config = dict(
    num_hidden_layers=13,
    hidden_size=384,
    num_attention_heads=12,
    num_key_value_heads=4,
    head_dim=32,
    intermediate_size=1536,
    vocab_size=8192,
    hidden_act='tanh_gelu',
    norm='layernorm',
    norm_place='pre',
    norm_eps=1e-06,
    positions='learned',
    qk_norm=False,
    attn_scale=0.177,
    bias='all',
    tie_word_embeddings=False,
    parallel_block=False,
    init='normal',
    init_std_qkv=0.016,
    init_std_o=0.00314,
    init_std_up=0.016,
    init_std_down=0.00314,
    init_out_by_depth=True,
    optimizer='muon_variant',
    learning_rate=0.021,
    lr_mult_down=2.0,
    beta1=0.95,
    lr_head=0.0063,
    max_grad_norm=1.0,
    warmup_steps=200,
    schedule='wsd',
    decay_fraction=0.883,
    decay_shape='sqrt',
    final_lr_fraction=0.05,
    batch_tokens=131072,
    max_seq_len=512,
    doc_mask=True,
    z_loss=1e-05,
    train_tokens=689600000,
    max_steps=5262,
    dataset='wikipedia_en',
)
Each number is 128 + 32 x the weight over the matrix's rms, rounded and kept within 0 to 255. Layers, rows and columns count from 0. Numbers have three digits each.

# layer 7 MLP up, 1536x384, rms 0.248, rows 1387-1441, columns 256-383
225116156137166111124100128124122097146145152127110139128112168117107124142082158122181088141127127146152104176164170148138140177177146119098151091134200087103172096082148156175119134125138118129143092135115102108154105110147179161123106127095146102081138147128115059158122161162139117161100185120139143074144148129217167165109136154164106140119144123066187152110106116133132088174124
176130150127163138104091151103081106123139122171087143075176134134152136124151114117104156154117088126072172117156143146118109135135118059105173158164112157120156139082129085118146145105138114111127121095122138081152119118139086086082099136119123123135141139065134121138080133157202088116142102140147138111138106129150104138203189120128127063163134173071128115124116091077141139118150
148094165235136132118165108165140125128101113118153105140088099071173126071080161089111111096166156113107168186132155122152154096118103134141138120121158136146131107125111159121177135110144143116128101091105122126131031126081140092136138205110159116144085076063107091149143120126193150122131108097127144109129100100146126160141162094098143125089125170140111072099157174126152128126193
158178129119103081188170174165163054124121111094148062121044160136142174090114091156108121158062152157111106102107140134119099165102118130157133152098124143106087158125143122101131204198118048064079102060166133166169166132151188172141090116122164120129136170138043122018155093120141152102157132125135110108077122188087147169118130137144106149085144104133149170129140145167147134106127
186127131112163143135059141133128119162083105128069214144077073091136096118144155131090126103113209129163093137102118144157109099136166140129141131097093218145158199148151176166113127167166088150134103081144174126066120158171095155141125124146125127105149168141080142133141198146207118174158133089131201163065084065083189102144065129124134120118134118111140143073136126087069156104172
158155178081107160128113153185157143112156163108123152135133154077178155120110126101105166108142093157173117167090163120170112137134119144106180161145075116078169121137142103147158137137122104111154134150157060099120114128149137083172148117039133109142160124105141128067107105049076150116049123155112130162140141154101125118081129101122197162163160098126161083164133156194135126104174
145135158169165149133091102109129198164130151122157194118145086143151102108129140129144096128142138102150153092126107123131150136076146103154179149135117058116179160133164122106153059080120121163102107094088210188108112127148133136187115132084181115173068143096134142107141105105109138138118149096167142177126070098155094143146107129136072133123151122135095143092150145172152131116183
119133149204140203107154143146151088150130148146137139111115171054147112144163130141155109138121140165141173161102090121143191169081107132141096135162157194152152204104151113106079140104098103088114092153128080100152171151075141107153156145171143087121128179146073110098120156184143112129120121096139142147112139096175041126143119142098121137123103096152160122120151164107124115106206
141091145155091102148137160168076173109147100152118086114159188093119117090115123043119117073182194109140187144169138098162145105117128127114116081199115075155111119118181131180096190139111052110173144130131085217140102168170125124151146104208139125092123077060109137150156069116185123099121141103064132115086168068140108130097116099127130135124135143146054180151137109072109112166132
243157078155103104074101192113106148119048125096138103131115113148092097124155120108152143144129115081103155056131160109143090153158152162178167122169198127065096067143097118133201131110129164148093109137122103101079072080149103122059159101151182074143161122126114165106113102112168102176147147126135188100127086153070152098069123103151114078208095187114144125073122160124149136113154
134174116159121139061106120141146081094126117161130088121152088117064135084160101144072125136169110112143164132159129173145115106138137164154165075105144159127134103168152117133171143166081156109090131077161108187113182146130089128100136127160100167100134138138106084136117090075143144118177109168118115127143108183125061146151160149117099138135188117104106111094131169127173130110166
143150112095117139208128106150131181117098140150055149169112109129141095103161212125121081083183137064110149162118145063132103087106135139143113106130175130146109123117175162151113153113153139131128186117158131155106091155133095093147065118112126135149113105136142109147134145158066114137136133157059138131129069145112122179111189147151068116202095113155165138079154044157119193139130
134156182128137125077126117160128165101114096088156117124138092142160095149150165131127151124151140146186171094075159071080122168132182088111096110089165163091188061112148123075067182158160068158153119107145114160076154145131114147066135163118118097122150089138160148106090138110158030183163148133118104145091176117145173103087107114160159152159196124148115096128108141104180152152165
146117170132092142137051095124109122123146155137125186163147074125106146075161081102175132117067073163104133123101142079105123127154098111147109139140092148148160142141143184105150232110109053095149167157137113151135142154117079154155123126096043133122167112060111086175133105145066064200139148110144099167166141138154073172176146135100137159070139134132126167106099123163178149121139
074112089097131116147121168179091089135145142119093081201082129164151066170138093163147165137172085155071165147142145124143190088141094144157108077137105138075035115144123070135111138131102081113119125137029126173120116140143116079116132133157199129120115147072134117168061132119174126131110096158139087141154167108069089114132119108134066185113165135111168074139106106163070147115148
180168118162182143186145089083102151139139137158163139101074108076103118177134167129176060114086160129108132153050157148145133111160141115079173082188152123158075152160122171115098177155084145060073124116125125092093118126078107155184118125115115105099128152123125124146105147146117122154132154062081092153153110169124082107176180109120160127145128072122134078147165145122116123128092
139161099089175113158091082164137121125092106149168068168122067121138169126127188109177150124120188154170109116104139153114094177042189151129112155073126116169156148115151116146136102159153099111123095098133110116164132154119137124093133108139120092209194145152149103113142074119203155108134114099160131126151072171127149142152169182100175151054171140110090120136103107100097183133130
109169119162193132120144112156100167099163166112127151167173211197112159113093094091179095075125133094123128130106105136140160101165137162148072165177117072155152122086118061121119133088152119140123088128113136144175111152114129151087183099178108140213175135099096123090165107154121138137093093140108169138119132107167088138107126126097195118126134107145091096141165159157077121128155
119161148114136079075129122054121117179114140133173131200136110143122147137080089112107130158088143084175128108104144137097096048126146096124106076075116162167130146115105117138123130091160070107147107134121074119162097086128108142084128156145154153137146080116129145157158048155103107172120175183101117175176115131144137176168122107145119168118068159002144113106180098108150147107102
143137177114118141087142171136062080093153176157161097150103098124134161135117156149187203094104186127119122197146085167091119142101129076108135135190120098084077154143135062133099171134100144091129127133103117130156128170131120108156135093192143132165114153114114096138126138145093134126187093082083135067139109143144145145122141072086099141160105163081051183107139137170074167111135
104121100098107126157179116164145111129115128157202087107146080113139097080116080144151147098133168116203121092070151106144132102144193162145148115159111065116162126116159128091124165148202059158170149140142059158139096092073159128130093107076126120124093104102116132121129110085196102165146077134099116161118134136138149142121131163158106148136120059105143085130084136135212099182140
034156120133095136134148079159107128154107081160096162167188149082130159186100155136149180163067166091097139132119136148135158168126110089109209142088136120165151128121133126216114133134137162097149107074093130121107114158120108085135099146118124125150137154142115106102101109099120089108130103139104089213151144076114196111147096171131128098122134087110152117102070179155145048204148
183149067069119074127127160114167123127114122147112121129054145139124090074159093087116118093162176169096123153100056108123148136101115192178128176120119141182126123135149120112143104182180122098113106136146118117140151179105125210145192118076042109135111163104141100104101196132055087127112107156105186139112105128162086097153068117157176104091161186126142133103139136179161136182077
111156140129100111128121130125134167071136118146134131156054141144157112145164129149155134142072162192119156107068199138075188153123123148129171180159142110100152104182124136159093146131080102136125123133075100150172110188161142107098075063151089134140124104133132180086074127130161117125168097132146164144102094120127163160121130094111092148097112155130198140093142141176111203139105
162160155159179140124136124142102107121146125142128169094100126136132160156138145157161195146117104103144130139085128087125180183155086108109104093095127106137095138182105094167110116164113032078122057146205118109074105139084181144136166135095156090155171061083111101129115115199094120056082077159168103118130146163094119090173140134115099170185105148087164078099064118109147057150117
072122084188097056083120107200138041130149104128122092149132185119149081154123093182162167151145109156146056129140233150125153098129102139114136147136168142086183175130146119116186105120137141136109122065077130155103123127105092116115135121111104075119163129134141140146138164138149129192088121104098121089148120171157168082104194134167170090166129099165129117124151151131102142106086
132091139160128138114148136133127157094126163156088122162137097106128135093115125144179183136071120121063104082157134127085177141141062119134151077163168117124138091188132147147136135093090144090092091100124117154164092164135056159155127145150151113156139153119068164183136143161140164096201116143071108067097123163152181152045132135126187163145058177114163144160110073083124108129153
093118146049194116086099125119187139140057081129125117185100138135126158087176064136181117105093116147148154138130136136124112123101164093155123142092122141136186168121076114181103169130089142156146158187158149070137108091150116109189126160173143142166134131129090115149119145172149120091130153189162114159146097109152115122179129185112148136077174133116161151112153118131135181088169
135163110120122142138117162112132174137151100101066098197132144177205149144169137138148110119147128191156134098210107134125119141163097120131127106128129160102116124157120168135066126097168104091134099154114169144085131130133123056175129095079105177104070159114116173166181171130195147151082145155168197175112154147130144154122116161086120066111125100142130202164123103086167141167154
087140159092140133121081136115123137109086086160051144084117159152129118196096118093121025125083104160121186109133139120116111200065164156118093135144058159184092124056121163096142096188171136139133097107129132135114163126170183150112122020139112138171160124109128077154131105133147131146157116064146170104127125087120163189139134133137103157124118187147122083121109174135134125112142
103173099164107105107092091096064124112124140120135152127118173134121089088115154094104107152102131145181201198092176126084125086118130083116118131164143183137189117138139151102183112123131116127059172160092153143153094133072153104122166132119105118123108090141117126122116125082181146172134141091107115145101106108138121101097179116144093124161089144146137112116136143115182146186082
113134099148167168170170132122090143080129176108151146151076182127085171168089112123106092163125122071172147136158112123084154102133098126062137105106166098180148151156100113126153141121154114121107112071125149097143172136109102120191118110142089130072091154066150175087105115127071119152136085116125075134066122140131077131112114124132132208129142127142135127090139155148089185142147
149144187123156107074070130132168105083081100102178090156094087132114134139098116148116123185160137145103093174151204104186166136078168115110061155083193104076127155241162132147101102166131079176064077099134119132118163112217158098102180131144157092099183069108172107077088173136190127130187110145101077185135159111063146172133124063158164142080054117093121150113093102120043124033238
096188143161059106078117121147178084163167113087061178146161113128109104126123149161154136158097123066166104137076160098146160177079043158145159159086143083090115127144155129125142073127133129101131168075111102143162131061155139118148145187143180194055038219092135144140108137092187097128125151193149222130165089106136097057125077119062153128104137124108114105147175155156169143028076
100129161154162075074148083119187123153130155176075143128096139144119146119103069110137064089099147132109157136128185170158116114165130161068142172120171148180114132155113141134088082134130112070181149106078083164192112180111124187119098116152140098123176051133050068128150158115206197143150085093117182139178107139153094175174135124098140145146145131142105121114146143172106150141144
135161139079155123115130148155154100125113119155169123083155131110148157097143144082184095197095140112158109171120120118153186087120138111089099073087190135214142109116142127191121127065088106135097162180117125158100167133151081139109128101150168079093137059084123120121059106128154078130156096134130114145099166141158148150118180108162135156134139111130152125105159114136127125148120
132122040167094096168075106105175189185101149112131092083121103137107145167070103145095160070093132145181106097101167134105195193173152112118087091126143115136185107089126166148152128082128169125199138130186130168107150122054161143101166120107119136095093092151129091125171127162150097139187114130108138157087127100113101088130101143050101169140090140184154129165130176135115127176129
088180082163159141123181132125134175112196139079143137144115103176161180186101184141138066131110160126122114117143147056137182099118075126119168140152085113082176157170162153161182101148114108166111058132185139102133122159121099139183108156119162153205163141137069103165111139150107115099156100132099075083136066094169153083165109098116141073133131117129130160132183108169100070137120
112137141076115101103132087121115111163145142132137159122156158122182122120061103142153152096109172139127106078080127140104147116103126155152184086155159069197122142120103044128062101100119126153150163090111147081107072134152111075159151138170103125125113149166148130161145122088107097098104128121129136089175133156119190122075123132164114133160115081160165181150184179110067138096161
110104051125113167113149169135063161164099130101077132095099145104097113140110168146161190192121083117114155128096104123127140184177106161187133120077128108133091105127133136050175099102134130131113123147169162183065098101132109106148159161132104129112130052117167140158108128101096146138088124160066093219110160103127103140088135107023154094084131096085113167134146142226113117127168
161147062125140060145127133145145153111117143181136085162121135120095137214033145124118140138146171130141087106107081113102173130145065105033140150184117103099140089153151168092128148117176146139201177110117088087137143121138062136145147130133159163105115180103168150143137170089067098100118109111155188105205127092093143179122117200142122125146115126113187090093162124086144158060084
143093105117138159077137092198104116147132081138117135159124100082110099136152136157107130206141151099105125113120163122163099158146071131129118119122154113134168148117139093117149109120114074144118121077095155132196121096112095127138111109123179077147202082122090153164126092095090154118141163082144154145117159125140094075115058162164181185136139154127162125117198173087119091216123
194147137116090129151145070106130115196165133143151162114083092086155167116187150181096150119144115121152150151128142074124129130061161168165107106140143145075175096104081110112166157094139126111054128106078103121203056101121067133096103082144116083170168163081119156128126087159108107217203103171137114044117138172091152104133194158062138114172118168092147106148136111135081184154151
175135100129128152137126146154134111176127111114097134116065120145139139174118141059134103116136153195153151140181121126160085104146147137094093136098110151113148129097075175136145178064174129082149125104111091154094139086133154126141117153150143100205172148124141070136097090171123097118090064136150158056148096123087149112147138130122125103144131127139129140173134150169100107149108
144109110169164130110139158132103155107095131153113109079175086120107102168092120180098141130138078072089079133125136112216169102117162155117119147153169101103137175127156143090198111159204177141076156096171135142062148175116070081149127107137146121117161126123146132182164101097168151187111071166128170101126131162078107134118167137096086087172137089129139079119207152120042134122132
154177121111146117094110181162119153110104149154080153147131113102143149095111129138164148116139110098109093043163178064094145124113070114078128181071130127191103101103126100184092163112146087149069126122167129097184214182155133075136205086107135149115171160128148076104174174101128144117120132186142195159122127126082100149098127165136133100121172090119155109098103146185046150077171
176125214097108091069140104175134100124196211144078139135134141074109119089183100100077151141154179151112123136104076179165144138117132186142150082093136102106103120068100157155146122127119142132130090185133094175120103112138147185119132157129131108088097138081093191132156181146139084129140190096106167181119068155164159111132167147087130148075167139096178136123099132137124192117148
115121134180169125170081160129130154107134114182125090098065132153149146193084163125200133157165082129106057115131141121138105115106174139121083123109123135178086140133126099098114138170181101122143159172067091088131104171147111135140131092152156135128121032084124150110112090087171099067114128131099177134115082096119134063172131189176114212159098131167141145096114114134109113142064
169033155104125124099187159125071128100110156092130107148126054174057089164099079115184129146156183100128132139123095091130082106130139132131105129164081133146092130101125142152176171099131116157118138189146155096109126104126149163086126161125192163165153109101104089105091105151000155135132115185115178151133139093163145149134067115147124125086151123143102158095113159185112150132191
095130142196111139066093122151138167105141146112121126130082145112164160132108105146148085109150145070145097153078103107096153091152218201126108094094148103133107146182114132176163167208102103163158142139127151071146127114141167102179163087116126021134178116120094071105204158117101119119153108132171131075137101157166108110074067158084128109097096142100154181164173138091169155145131
095158105127163104146152139099164145092121103098106091140107095135158124118137176123154106144154117132180127102122140142119115107129123133146075083183059163110123136155133146151131123119117124106119118053131130191173111134145113123120127108174154063140108149072106128138096141093084160158131141158145170123159125091148119159179101094110133110105162082119189115161117110122150135149120
090148119109119176146125128165111158121122137154107128109065133166055133110135122136108156091116114106131101123118133102075121074104145174141210093136138183149126189199144148111181175104159131090135096195112175133128145121123131097095072072157151123143186111164079145088158147103135114105142140158166162135150109161142152096126115145164105185104125070103109118076131161144105150093138
101166157177100094107114126140155159088127043114146105102092107135097143155100184139163174135154043157057108169087118126096125146109122079163105125119170130148148095105165115118119087116123176171109178134075099158176110129124039154057166197141082166094202092136141185120111114088143135131167118108076151163187124096082165122143070116130201100126138109022102093149134127134171134123084
174124071170126117074115086155113122131116158144130084090158114128113115126126136128118093081076132104083133064159169125127146124159180088196147157110120094140132104103150142138169112190155161115092181097093116135113145164176143194162102139119116189083179104129104134140129151099171120124077130177163139154143157095154101137121093173066189150150171160167127136150162121199142168122103
163126067115120090124128100111104114116125148132146109136098163142102189083154166123115112133133196164128128165091032155126102000136172167148120202176095109141113091149147163068093123172135118142130099127121125161165085196065101091095138072157199041166145150077054168162097161104108132186105121084102121162188149120146169100115100148133117101077111138179115169097150141134118111077128
# layer 7 MLP down (transposed), 1536x384, rms 0.132, rows 1387-1440, columns 256-383
111117111122159098131105133185134081188150165093095123152124120127153132130126112146125153107126091129087106147133130164124159100131150121135051133124120170127106134112115110147083113151053131144164107098104116044138076148139111144151117078082138155116111107145131130153129143060164181097120142153152097146109141095060181108079092151088128130106144140163149118148125136131078132138144
123139146122172137114104102152117120145113139123155163145124142148155104139110183163139121156133139113113108118116135115112089141084087088146134132164124126087149141132089088126128113157109125089171085128099134102087116161141158181150179181114124089113110102135157174150126131184199139178177163137137110077104127193097117105079128116131063152081132088115128061185137125161099150139097
105154107094119146124143152124147066112174149158163144157112079066115158070134124114084115105149146142108144083120142104124135130124108122137131109081097133123136114154139158122144168119107114093180134153130152099076091120109147148148127115075103162157121100120074133123148110130203120084114059146132174133138105091119134175089138106140124070144205147162099133139112143152090125095134
113116153111080121063154148150076113131173158129113078180142081134141132160167070141091101166101128110063160138082119083071118109094110132165188066143139163126175135111083121167144162120200146087131116101087135114149211147132171092123084182146100152150118136122043112165116151123168114147112157201134153135176048162077091144120088108178192172147095128104076110063103144106138073125096
164113136112108135123115105123133114108143143122107149090092128145167102086135152088087118171074158165219125195114090153130122099149163140118131127102075099115167154094107071113109129118198184107175219088201137112184141098092094118158133160123092082119143081115177106180168155165100145056096056162075125174085105247166176149121141047131140223129145085098149122197188134104149165093095
112120146130161154127151109124119205128122178125072128097145116110134153146124122137102120080143121117121153112155117126152190132169183189133141111103102168133136101107087126055141076091116082130118094115046137156129126095145090096121134109136143147160129174133190096157141096143162096108123113121106096139131150176162136127164138164074150166154144131099085179096114080100149077173106
121134094158143134094082140105125149187118079143123178074147135143106138141116121144106092102146123118107065108088136127142096128132112155125134173112125091090090094181134113128185131132152109108148181149117128123096164130109110131111121110163140176161167122141131097153154118089184159158102156099110109097090161103106122131124124084153079143151107113128117113154122102100104168152115
157131122093145131076099207058156125141139110107129107163153157157154135156147129122131165149142157164142098156165129109101092126165143120169164135157067163176176156107196118073119130146109182151121173122113105105101104150102075162194105208130098109101164137211171127087189039124162096091115192142184126183182134065212123107113095112107120101120140154096085083146130109124160102139056
146137170118149140043130111147153113137106183155124143218108131130137047115172107180113110165146151079198118164159165111121150124079133161086134089101075099211120151103120090151148152097168087135150216170119159090099144152121152180156150122170126128145108103135162138093111122122127146138074139146159134076182151142141124146131078154075122170152123122125150152098098130147162104144148
126135141127076065158142066127136124110092131092191216100139078108133117114202191139153075142139173092135154139113075071127095117122168120138156159078161088141153126118091140119166117124130125140156107138096119122160152105134146165186197138197096079082108104103117169115129137145152129114114146075081185067148160141166126198159153109097137102118092108188147113063126163114157132165146
127089137171095145145139144122116150091123117155156140108131166120140109138141094108143118106052110124108107162164103162119159184139148128139120107131147187120114105077114101173170108120116144134161146188095105115069112151187115131089104114198147166157157075098130048164162081166118120169146109140104145153162138113151130077120083138083124120106115127150141126174123110147096144140136
141104130141115168126165138166096130061125085116133147110171100121030132092136132093156128109128148098195159104102071129106118120147151096079114080135112113131086155092132170116098175060105135152132137142127145159078130073059134057113107138137189133142119131138136166101137111122086126115112197107108109085125093120143132165110103144140151141200148125142156115155204099114129147123139
063114129062065161176177153112095130126136201129118152128105105112171123129161089155109150124045092154102141081105133061150103124155153109076152143115216157121166094126140151149122120133140171095172113120149130090108126130121107115155091190170122150154116100183142140147162164182101142151172152112106101133107067087104140130144188087160144107102142119116119078114121115140115139160134
175099124201094102179158118131155158123143176128132088114127067082096105138178124144161158133017142062105099094191129133107112103143100120095107147139165115141077109119077147106139210139135128183181140126085122142121168095099102097154113081074106142103177196104064170142106108122123132105138173046086157164107137123146085107116123129118135138108095138113153163149157117091105172130158
085138155123112101105130143165161117183134119133146153089148137155167098180104095158073112132117130088181145101092141130058191141138106135151127146144079165142145109134180117129137133110140069199133072129071135087111116150092129100145101136090103125177113143128115152110126122095112165149113145138129078118106065098149136142104119136153127182115182187134116077141092073140136146166165
130079168182171097108177176125033122147152127131127123126201120112174181095125138112138142104180120102187138142120113171085147126176149126164126085125237092099106088142092173163085145130154071121093146137104129111123201157180140074121104124134158182089126164132142112122153210168138127180111146137057105057172208125148142112075099162133178172218128069189140162160224113084056057094163
115125158171163146116166078133125168138114165108140147152111173134107157091138092114120169108154184145121190110136133103149139059176161109179185107139138112105110110155077124122142121198149116061135176105177084114114115113087135113139129095119129125079174097181193128182144128149126205132173112161146106152185144129133176108168108123087110134160113141124126200150144158104138114125166
119126098128127086078134160132100124068168115194185162084078186124149122176165124191110117147129145082093096153095133097130148127115133165099163142067201114170101033098201148062109131080122064120132113144139131146121108118166117183145141046089121116085160095170152084189107222144121133117123119109119181078062143122129114157145094134119188159129126116087128142182078139162070162140164
121134110161148150164082123184102134122160135109127133151136190160115156111147164070136124104107093129147131113105119118090131116159168119168046127088135083112013121122108168127182162094086121119152132140089198113131172167127132115062126110119127111121184022088117159102139075143074128127123155177062103154149121152167135182132069091076134147159117088132172120057152101155087113134163
171096142115170095147101122115205142149133108101087142128143128152101180061178077093109127147150113148123158152158193140125154161099081153082136123036082177155132200084082137151052142136161138110132171128105150096136105132130094198178095118167147077155187102080117169131111152212149134173166088115139135153175129130125113140088085062128137100217126128159105051090077154116165114098142
114088141099098113125120116155174130168241174048149134134070112151137175128138112148136079108116165131167105178138090184160116172131159141138136128136124053087049117131115093113115126143148153102133099122160103108166130112119132167167152164108122131153106110162136184104089128187173117109064148120101190120106134148115105094105065074107102122150150124071086095109165152130156126146078
155148164139171070156120165183163098180140094156156163170157173106165107128117170123124100127095116135139089105099151151140162157147140087186141099122084209151185137117107124120048101171118103140159160156161154107143117173090126120148190167116111147111169119128222129146149103162079093133143151080089092131068133073107110130169158107139189173140193116139096129079185133130145146172151
101204171157124142125179205151102092138147098150117078155104092099122166094121153119115136089190105089153120143126100099143151146187146144113135144133119169131177146147095153165079163123113131113196114143102138166080124057113147206162140166195135136144127131157229135125070154158150100107138115087100152143132061136161136178085048170182093133106107216054167164126205092149174142174145
126119136132111159119124157142126071135124177091122119069100076158163183118158060139101087084075178131126150175092079158221114147138121127133163154132112158146142158086160092145164144121154149108134200117148164142111162134128088068162156120123109164124100078169098112139163092065172109175130128087079159127115101169146156142148098118097089138111135198135116156104167136102155136164079
094108116110160101117090113139119133156128118082170127130109065134121111139064116108121212148166141119100157069152145114139114142137150084131142093199181132137108147109164118120117093087123199150143133118091133126129180118061096132143065096125129078145054159110128109116146194090123094163120143206196117094120141172140098183068146099120145122060080091097116167181111174126089189085165
153138082170152122141089109155133138094076134124123090067147163169125146110061060095110137173116150109166122160149123108104112156140153165099114099181167116145155145130084055112104161144146117118125167120158191082117153178134096158077084124101183157185162060112078110165144141179121133196107111120132166132080122095162176146086143134142145056137118110117176140086148097115130125124146
135150146105142124133119073136109123178145091139126126126150154141138143115098151109152174149139121123188140169176075196153096141120140094126154131130119142214054117172065144087158186164103117132126072109072121087092080093115095162161079100102075146138087117118106070072106091166166136060098130215076176136082128110121164147141186203134112075123130100097067170150156114152153160083134
073149160142091171161122111133178103122158129153131136087139069151104176103027144123190142117146137122120150145142189114108125165130148141114101158096168116174048077204165101130193188203097047082087143110072095138134052177106195235127125095170153106151074098153043138127146149170117170171145188161127125118054104101114103136110142128109081147125072123103139121104082157101092128144098
129126144154146156165117152204130104122125125079149145114128142036094140116093186091140118175154091138135083131131111124149150122153127130163121141118154197108112133176087122114118159136148161176189146139181130136095139179136114183117108133187164201136144118077085109134181119150128174097115164144208130156152113177122129089102127111125155102151088074104126101100106200130165151102122
109147191134080153090127133166109125190085060079131129143106121085109192138108040125109126151137078174078113094164116113194099091096099170130127129149154137107101129129131089144148204117069175142191138122130142054143113103150151163109120069105138168110131136134115181120100121128133149165119145180050163138139150130158107109102163103097066083113135101095121140140159149139100135164159
080132147124076134102199080098112073165164154155111097111095109142066090066113080138118077151133162144140176125171159098185129128135113134133101178166150123125121107165083118097143143115156082164183136139081112176135145133132144187194085137130128100085177099157187146149142191072154074168145134167125127110114151111175144086134090153115103155185054139100103152146123130091174149110126
164121184096173078115090124144130129140135101101104162085145137130128077088176160152124220135113116147126187144072167093131112152097097136191129145165070140140115117143151145126104144088120131117122130169116083094093076087133104113091125185111142091216156124174126099156140094075150130096118149169078182118164111164080174114154142116132118063139083088159125157114129100093135083077112
145081092183144125128132111159051117163203181137129158210087157175157091154116141081128090183102120153091158177048152141156093102096113123170116153051145097105167104132130121101157116161069072105104144160111074102142104068124113157109135115136191055159113100149131071114180147173175109147135101142079132111112210057131037118121216216062127078080197143171154108148142097207115215167127
110110165139141105095160095152128163117126163135111090114139098142134085158178145118166176162119164146139091144149109120073171120121128139158160102067118155143197161098159090101116125101108137138079172104143151177120140103147117130158109173148099084112130121119142149144123147180146113170085147130027072130161100155104095096085127191125106179104127127141168179116153111190093111118125
140125112185131098116181134082174077138160112163099053139146116117108122064081114149143143147141128110116140100108162148135075174168092160097129172146079169111113136122170115196133124103095123131079126149057119092147132132137125098114100183113107096124151139157128152120146091152148134024094112102080098092105113131133143095116143093105096210130073134118132196159165146123061160095164
142080064114076075130157105097060127136100170111131103140095144145149098131201114090104148134137188158137159093140177156134106083082102132099171116130078141178124178098120167039096134144149151100142172097140152098131134128113183124089094169106135150104122137106107115141120089088165192112049119188123078124151125156088128150115207149099166073132139100111128077085121127123098055084126
104175115125144121131144148133055078125134158122130131111083125127164102154142122081179108056155087100157134103108128150139180128141108097145125085201179132102121134158073141052076122119155179132128158123140060207123081132101138158126085133086099115126163095086136135130174166139135152101126101144136110117140182179137142091156134083076157120106166165119116108186107061136100095160121
099120136112155110112125133120113133142112088116045068122128135107034123136159131154163129152145131154107124197148130096093075178175107115181173144084129079143149091137139073114108095045109167112139156147103139103105078126132185153095105117144080082171181111154106124121091126097155078151039143187105169144182105176105125120175170164099090141183076158077112094129159108120161143156183
160079106209144131127180153130093159144184126122092108108191106161120128089214115147098109156169105156123144195128107146121085121059104141110118073137108128157144169131111165138133110083101185138122108154105096177148146118067120126109146167225141160093078130078069155101116137184147165160122168099117154127112103136132112175168116121134115177145095193140065169165136114138180147150118
128105170105086125140139198114109103152061124146137176145106080062118187158124148118114154134163117112112083139145096156127098158149166092116082144081107108118105071145179077074147108113149046096153164133134129186115146168169114145161194165149121097115153139173169076131113097132102144141097136089141107093137130123091127156166153078122135147119094094118096165107191154148154097162133
087154140072108143157121106185158093099113192115152120179095119169114116141116103120106159180144165149171145160140103127114117100137073087154204143128148088169116188097130146081142216104148111132132123123116102157157150150152106115088139082122118142068094089068139127162174098194083118127114143114106161156172112086123129136159208184114123132109120071138121096113104148102115109129126
144140172119129125148133134115127144088075131167131136120179140136056101100125145095114143075133206110172163136146073146201159115125113103123067132092119164106135097101082136105131121128129159134097152115112176132106178115134050078093137140140115205114127148121204079131109172130140072143122136112160071134143175141074094135158110173131131146168065100152124073121097130100109140131161
132119115077174137150174194094133112135151074140195116131094123188158108141097114151132147177115150146165156137121180122151153106140168058194151185111109151107192075155122077175140120108136153134119109096092119151109192080186135155145082118121055140144125133131123131125082179127126103126099087123177086117129161150129101047093199151092127088097128110082076165133152133137120123117119
101123146134103216154179153128135150145177149158104145125101110156080150160137099158105129128104112100129154161094075103117130084071152129138138107160098091079137103120199126116094111112145163159138132153144157147130128116079112113091104091118080108174108145124186090103137135163188112108154121120182096082083130133125091090134117149137190151154111123091141148139165133129148111140183
167145199120139106125135118143155084167097177120098157114099117130045141141146070105133151097139106086104133125150097097149135116141097114093150082160161161061115117150163105103163137088121131111196073065128085100095148181178143111140134116116141105120143150099157115156082170088189159135132213176090135117092133084162160104159182089141103162105144133113095140083151171152138087145099
142157152135129180146088145177162180125112142193221154105125156133144111104118158117104054075105126095141139094200186129089173184144158127098129171160093092109118114161061158182056095131199068173061210091114119119197105148132170095093138059044079137094152133161200046153129141095110111132190085219123185159151125216175058167158142121150133145088132176230094051151139186100096166058147
123152179128092212153098132135108142089128149149138105181107114138100092114110131073165162162138079071148110095147130089107082158077110142166113159148096117141128144148090131146120101128105019128099098111080096082083104132158093074148166159143123161145117122166161158095120138103148118090138082124088144121133110145128095072158096088150124129116176140122103150125104179142137105193175
109178059121154149082138180129107102103154142076094159107136133129168165091112181139149118159148125176133094170114134072103104225156150201084164142105132164112127191099133147104166151097116155148117141156081140119145150129070142122109140157111135154133152129137115097129140090123120166154109120089104126078111120175098108124070159111174115173104118099132155164144106096143152151132152
162135141149113107021194158206133106086151127140149139156191169021039145158113116092114162122127169113125120136148153140074167065080167124161129109166167133168137141090092142131116195088130134169154128130133096124148131122062118078119186080085138171138143100151155139158116155117086082175065158225144070147112150056161154122154094124048121078138106154112111127133141156137182083157163
161172169166152110170037158121118162124159132073141121168149099079100094083054136081162161130129074125120121116125187142120146146143016085086101113128126105097156200177108114133142119107151127093135125141136114095120116120106106121178181112149144174098153094175108093193079108113171156140118107144122135120120109160097073115087187153151173144134108059134123097103112121140137102112134
105135172095118119130168083110189105133093141100120155105123101104120115106130116094153175148129130146134176145061139165149147130130165142107172153135060079122118097153161172153142122120098102078100044138138142135151129175088123071122128132139136134106080178186189155094134085109096114095207138089136164106145075078151119090128140144140189103111108142119171170129143173169161087120091
106151137084105142059192089151103163133079127072124065120097115126104135143083187108179105134175155110093109092099129131145129128150149165164135091190108092106101151097148101143125113175192114188119157169109080116140136150105127103171150075071064098176146142137112122124109100103139100122116129157093141134155185129187148193115110140112051150157139068133187125109084133126115135117082
105113108111106121209171169065180127138108154114140119073095151179126114131100177162098123180114094106204141120194094137118149141057169140156155087153097087096123120148171123073155177090162134101164118134156109119132078111102119132120190127091062080101174091145091112156121109153095130126144177149056113102099160112132157124124152166161118105141107154146152157112134170064080149140114
134138093141073103137052100172118123100159140133112129147105132212144114131082119107146061142103152116118125119112110132110152076138099135114169145099192123103119134146126181180114118143176124128137164189159099178149157129152138127179096111178131172083150121104132106157116130154116099151117125119056135132122063172056144107153145090153056143113050101137101122136144050053102189117143